config.yaml
norm_eps: 1e-05
qk_norm: true
tie_embeddings: true
lr: 0.00315
lr_head: 0.0102
batch_tokens: 131072
Each number is 128 + 32 x the weight over its row's rms, rounded and kept within 0 to 255. Layers, rows and columns count from 0. Numbers have three digits each. The size before them is the row's rms in percent of the matrix's.

# layer 3 MLP down (transposed), 1024x256, rms 0.116, rows 783-832, columns 64-127
092:165156132135172085117152073103154151152139153191088059120089225128203132142208101161139096157159122152136175114164126116116141083080216166161096099082136181146135116197119115102161102161128131
101:131187143141134158086213130104187096130104128134178154118145127118136144108086113125114143116112098085130086118165114165164126129105103100149091171084179121115139162118140084145132115181134062
106:147132144129142149150146205100145164147157139146145113113154162134127068167161163067091140110108193106168159158091119143118151078087140161131111096120126148111094175103098126144177109096192130
078:132128134078058138126124118123112127079182129095128047102129168155232091123216112131166147127122092119093139184146116136054148163118116121149120123109121198140085137185166149130157119135149068
102:061158227060149104131057152120138192143113163151144173119082139087089089145124140155141161151163061150158158169066188180133118140095128142158138096097190075177124113170150164153125122119089098
091:133090099166166154108123089128128076149036085143103096122147137124096128151160123066095158160152166131131123152106130165153144158061154110124104118111172141088119106085155165111144145129128048
110:132141100111161111171148155101123138093128161090114083114079168113196071069075179176179105157175153126151151185184090132071130109106175151149103143146141100176187089161131105111085138136109072
096:072135118098120139112124179117122108170101137122048046132148175153120148100098150120163180154126124110183178091123154130097113185121107148116122122114172111121116112136108130115130121142148125
105:108166131140121099154129131123142164072037060151133086127145136140129118168103105118122093108184156109127163147102206141132106109157100186129158111096176128151149116148169152146172163106137165
107:182111165104113118102120143131105097116110131173062039106126172105143093102112100108140157148092100068107144146143091165082101125150138073154146141101121162154193121144127130098114176128128013
091:128132098103053175156153116092069140119195138094123156153139141102144141085123112092147083120159121109155131168127083041117183104061150134099075103132111116126206137119167174181110163058104084
092:109138076133173107101096137115146166137154087072118100148122100144139132110086108128143099102105171091082174159107124122063166115162149060149108139108060135179127183114119123132101136139127097
098:103121131080147080102162180100160123085099166164139108151132173091145184190194083139112089065146173130171149121124155147154159141120200126170144191102126100082144198136183118106145083099161149
089:162190108145131101062157167121082115113076111109092076111132172175159135184083110212129094136131114148132141143115136146096123140166124150144131140139129140159171162098143191103141123109100117
095:194078080139123130088172164116154143101057176008125154110117114084102190109094059114168121178150156066082087137122118078130149141099096178117160158126105120135144139156152093129128119104129120
075:117116122161098110095131165135083103152213147104142197151142110106108147135196164131158120126126120115147125130116113072177118127102125119125079138211118093159093222154196156126088149153127103
087:129141132100152142149089142158118093163194112141147089076099139116108099174162171108110149164098118090120133137045110098135130166130127150130119087112127126144123151143071156164131085121138072
098:141163134139103112161119122090143149135083129120099139170064143134141134123193120091188161078160154144171181141152103136122133118114144056154056115122110146161102175089153158131194138170103106
092:116151121158096130169168107155144135129132141177085067179090095110100186133138156038165100130154175090087126126092168139102121094159152074130070036119154111129103102152106128169122139113138174
107:142135127162136149160103137067105105131147144106137138160080124184168089116113154100118172090186145132068122118146109046096139141042082086121092095108166115122130149117124152135078104102088187
101:111119105127142127078118116068097202181107067152128125117152110132091137121103115156130121139172140138167178183129133111139144111085115187158090134157095075076146131086106105137098169086154126
095:124138089080117143165125125146159206183144148096131134133181158114094154124131163093131113173079107155159062096143140124090137099089173102131070142135137141168139193222153106171107074089134090
097:154138034117114042123096142133150138147121131104146116086151110135112084107149188135101137116164102111143148117190155143124193133125105088141099159160106174148139149133142197127150103128163152
110:144098123145125153071211168096148165106072070099108153118129078139093144142090127095098160096119160086103097119094148186133115168108122152151125134151099089070120126105162164088134140127137106
091:134096166209170092175065160151138131168127152101169147139125072104134165106109091109143154140192142100188115145169116195161105095138103134176140101128108057157134151106154162151102121067046149
108:146077088136162116152107115150197161117141100133126171103120089109080127111064136110094145144167128149109199102136143105096116130144175104099132155186164142201151106155122145177188141142099126
098:096143158120125135130173132126128120156158084138137142079161131122113148143157114159127191101196141115138142122156091112136166154129136154078098146074176128151120111099231105131149113130084112
096:134096136135064114159153148155114117157100075121085079098069085121148077144124137129100088220164136134125110135113121143110174127114109043089117163095151189098137158147160171121105117096153106
086:166121114096123156105106121140176097095179134099132112183071109140120139113112103122137148111109085069112094156158167113122143065114129128134101122120238091132088129128144122142054161124138102
104:151164168163132108116167136109105167096129088109080137143080116155130081146125126106132137152148118128066127081182073114137118099135135099126178107134174124149102142128185084161129130138159169
099:145181179106112090100091157056144116160066134147085115131105121098164128135160085123147122121165132175154131161183086187151160064113159079063147091138121102114155069121153137149118144149148127
106:113092167127153179096129103120151097156093155111188086163106156128123058097124137114117139120167165089114187119130186143150120151121116093147124116101131162148133157153115090087114178101093107
109:144055100127100118111128145140168062125064161108096179130197094140124052059112193179073127157141154115145093099131196136141126108114070141184115078092152073110136128118115115193054129126089117
089:052160142128148134089138183141176161111160141070125079146114141117135164123151118103119083153138074114097139142135139129157098120069136127141162108127131143092059173120123162153149127076112117
095:103126091127114104119120155115068080113109075075127126144129125139135115133137201181142119090128122189132172103113155132099063096087163108153106176139180137175168139117163090154106186097127095
089:097149146107075191168186099073087069107121140087107113165122068110076139113112115089111190139089130125118196155093119089112070186148146126121105155144146106104135161132149163169129113082125138
088:152204088191050114076152163115102127178100116162081121158116107142126131139141136178131136093113106107106160074150137117113066092098118136146147108102140117136133090186133112148159113150122097
105:135055102109144130085099096115077096117063155144103114160077155134156111106158114127114134130104088059134109092162105146160141156107180082079126073080100098166167131129149108083086120167161168
088:140128129156134124077124139071116160096147112106193045172124140120113143106121116124110150134140141175118093085104103154083169078137153121079146144070158185187101147159111102133118043130159100
101:166122150131169118096127122165130255176124144094127127151177134108117189179101108086062145138192077159119121178125172094141112154126109152133145119122167112194151061132109105102184094150073062
084:113075124175113118112078074074200087124181136130140113101162138119132085113178090061165225080088079086104115107101126168126117117113170090072115126131173186142134160142168137089119117074124095
093:105135112107131087134118169133160165167121147135139132127095130054087171136146131139082155111134135124133136075172119136111152150105149165091158156121140073079084113213108093154117164095105118
097:102131119160097141113166101180172164095071124120115138133156110136179059110123144149074148106112170095142143099153063072135149084192113123142097107095123117149176161128204131165127118154121109
097:081156143175129141090140120057113180085127110175142154166092127173157130122124129129105201110108149110116094081180149065072115180179092143199125141046092114167171103125131138082125116152096176
100:089129144156121124183165122153139099085066094073091093144141171039115146146094116097049123123128127106122102131142133054196187104134122134033124155155125159151181129093127121129155159169104137
097:154126118188148097120134134133131170129147133100146156097073194087140111102123149158151097188156160133133123114119133131103114142135144200188176102192119105141165104127105080110117133131126144
099:106111140224105118126160161112091110102148091072098129162078161091125110125158183098115161105148188177122134106122079093081138151095123058127181116071160054151116089102117099145173144140126089
108:069121141131136103159137088119095203063045035126138124106123166116123138121167156061121090095111130068133128142183153110134152139165150174154120109083136091144121119139152131137153063115160082
098:109137164107130124118118106042170111076127134092127078064144098087135095110074085093173076119128104111115154138122176173091130117068089151134114129109158190135124102141166153102131135133119134
094:172121144163069183129137164201143109120062140092140216124117121169128113088145092165085158155108207156161115209129154072125113075149109119123151084141137091135154113133132152126142110116136119
# layer 3 MLP up, 1024x256, rms 0.112, rows 784-833, columns 64-127
103:145143132117085133077164132092136111117104113139158171106190112135120125075112100102138085167105150142081149128083092144101113133102171168100130099076105125140099160122129149096073062137162126
100:152082108141154129148115124139104143066098136111146129137155156124151177133143094156089087186163079077110119080149122127126134172089147106182088124196099109142152110165147146141153108121125106
078:149139163128156157140163099081167145137107180129139195144158105084039179131080143157057136165136144117167147128135115104164126076136120125115104099112121113051164138110099166172105155143123134
103:135152090107155147105124082168168166104161215176150135172160161121088160103138094119125125162111103075168173091142117120131128161111163170127073112187142142112101072083130044144132099119151155
100:133109135113171098167134176101155137087153142098094090148188143142079127141150143094071123133132145100092102098145090150088181161105133077118093115190114116179150119157092136101104117138109186
112:117081131102134195148134115125146089158126145048155181215173079142096163127131136089097124164182085156047176124103116141091126168150130130121104133164145083113135159103133143103120138150133127
093:174120181131094116176159089137154128149162142116121146160088126124103147131186166190180137173109129116157170106080121112106165111116121094160058142118149125127184162167096097121140103104184203
109:139078119193143050130064068120103120145104104144125096146168117128164171106127156186136127113137142074098133086172172129113080088122092089142200133140097115143152145156140195108146113129146144
100:074153141178084196076145104161187139124187199108131128128095105181116121119199120142121126108183121140084152125140124066131113121128126096088094090115127116182173083089130115100179127082142118
099:146130176106062104170177140190130073149105141099183126150138105145136160122081110146108095123108174153158068072099058147150116130162110127132154133096191116099100159112157116105090171127124169
094:106137095133108172093144121177101084148136096172056072171133099160147167081093105141142123113135103134143080159102135079114184137166154085136136165180096208129118157102155125106124139137165138
096:158151133117120111157099140113140125127156164120145165201140156128129114124142115080107129122088123091172114118152129117116160124102133144112102083154136155162122196159088142164113135091085109
095:080159118116169130095061114128124082185145131093136070133109156124118127122125131174163207127139141182101177178144107067065129088191144137097147145142181120096127170120192102148053191097123144
101:147149141118129123170125137121132138140157115097137164123118142108072110152120122068118104178144163092105115147000129088145168105151156182124151122140081164154143126113074106108097147138200108
081:118157116079159102087062105169154116104140094153160101150129121151139097171123074152092114163122153150102115134141102161096131105181091115184174095161170142088122090087088128155148151095153155
094:109165095158093142077130117042136143211131133113090069129104084179134154092111154107165161126156106130129174160144087167123167141096156123147143114122174082108154117153131056136169157095129134
101:156086151177156159163130126108083139108107136177175114136198067091164076133113077128137110101095128178139117105078153105166131136106172093174123110113150162122043122060137121061144135141118137
092:075142116151163102131068096133104138150127086143105122092146101155223187167097130147098101151134132179095104149123136119095074080157137137122147142118160091119104128147113090064122104121157132
106:134134146129141128144130128118132128154122167133171147202107170140137147120088108096149095076134152129104135185107114169116099152128152132139108161171135146197136150102024200095129072096114123
095:157122117170072155189088084118140093122127126142112122115125125139028161145163152086181116087140128174131117085105165101115173141158144094103078145181090155166164123136138150102111184125113122
096:184144136152102117181112058129170145145089060154177157167167087099126148131150104172153112110102126095113131158087130188078117100122106134121122149116113116106163143109202155126138116115133123
094:139140110096125153163139123139119095164121080189101144069107186148224124166142169074094095110104120133081119090083112103105174108126145162142141110150175172082130116133133099039062101190156098
108:092142117102132100079166137124126136138139113116152066094074125165126139130169166159104108144073102156178115175062163106119129180105133192150139145166113141132205152128181144135162178162170102
096:092142172118204092123139142120131123111148144095156122119145120115048141091149127158115122115111117144203127173140105098128139172123119115121151157120082115129114156104115132129154139077154090
104:162162163106131134109059168120149161130182142078116089118126104211103188144171147107070102126160189133138131144171163084123103104147167105122107137091108129128100100123096132045117147127146098
095:125134121116157110113134157181143136088146121091163083116176170162126100095115176118115179110062071164161131131156077094106092112137100146152106101089181166191116126061115116136119148175128121
101:161134098160098165146096158111121113121158109106191109197203133114086116189112161161090074138107059160106012105143106127172115083123158098157170144165191165139116149157122143078108138126131152
091:082131096143090152115127172107119136065163156155140092100163110131092191138155196114150138135128094136162123132154095120118132120099092175129136132106097118186099161111128183070155097127109142
097:120110140125144125110159113107079200157137158082182113109144142095170155129127139185091148143117093082161124095127134097145089134096121047140103148164099144137064175103144112182130147120176126
102:129171116071139096146111142028113159092051129102138124179110092123155124162172182174115073101067156110180136108160104136168175144127139179109138053135116137084166188136121154153154117104128125
104:095118184114094153145137102132150112140171093122091133148122178162125154131148145097083166088115113121130085118088132098155157119082150138107117158138166135115168103127118110147133119128088163
104:123116129137126163121044081096087128185153111116104117126108138174146060110083122133101108137076150116079138121119181136137113226128109149128096153130168133121135118103161089150118108151113092
093:124132138102133103133104092108150105156132066158168136124110140074140151098147150085166183075088059170072175116108117105180113093149149121144122182103191121115115089116149180071101148168155149
092:117122091102084148086133146159161158179121138121135132153130095074168188123110128111164181108154144116177116141101159120144126105107089123199164157110101139087147165106099133141079069129112135
092:192137094141117108126085118097162100135121085113138067087169118102095151137149142174191144145171133126072127128101145125138189111184146092090163135182145137188115157088147131120100069130137176
090:145119103131153084093118125114103028115093152197143123168128164110130147096039080101142156100134119152091091188137089124123131102148097139122116089073106116175116131139106151073103107080132133
101:148134100156117128129132078100125115103102159118071157121071171106135144155123118125111064166198129105135070156115086172126135123137063119081150090113124157098122135081147077061111116145130143
091:135111070094131212124133108140070147138099163093087143126129142086150117157105106126127111143125104129100151160102168111134087043202134127119125141133169156097113146084088123121155109118102133
100:113085081109131097116131143116111156106105143181140099097163113119093162138120035080122166129063128185118087148152181183150087141104138128156117145180123141161093115073138097129119185147091170
089:116075114106096108131086165156104142141154114106163065151140074120170116133114069082118112096077153136117097121126159106131164121127053159156178198131165119129156123079142175163173120176183104
099:108123118072106158132111119153158143116060121153066160102204131095149085108097128161147065156109153128156089142131102134161165106106083083125200101159175154111118132116140089145143135096089110
091:142130065123117111083115120145139152110108118127172113147144143148185126122121195147087077106099127114169130161180082115164122116128139149115109169121144082137144181096171151117113130081181177
098:128148117152131132123179128154061139131149164110152182190136117128141160090113101158150154141132167140131163150141166122173080088164152145123062116132139089138110105135080142137152132154090164
099:132135096090129090167120119156097131169148116130078067182139153060152143111118096144104100094121148082084168095123096128131129056155110176151147149133066124103151100123130102107181136131169176
099:130137085119153142126127162125093154131133143145086078151164130170055144084150183139070096110053082097066128147050096083113125149176082126115145136162099151094129136148105151119150076134191151
104:180093180188071113082174128143114175124153164110081130105135153135098102171148144106179146057113169126116150110188131151147116135075092156146107167093123075141106143154155126097145156163149100
106:097196067114036103133150109110136108196109136111116101121148100141123056125195156169149070157150142123129149109104167167110124176150181139106141113108121128088167139148145120147145130112093085
100:108171139102121134131068126127143166124185086148112098092155070109112095103126101143156191180120091129103109133141143166173111162087105199144086099094180126185102091138179139118140182111173115
097:183145133139091155155149121155105138108133116171147097113090133098129133137120119111106132129146118103117121127078114133191113167168180180082094203111078138138124155019123158131167181122203151
104:139134113113138128082137103096151169154124141153140133136165105123160105176164115149136058147193121095145061091119149140165132136134126131138203058207107166135106098104041147128173103164052180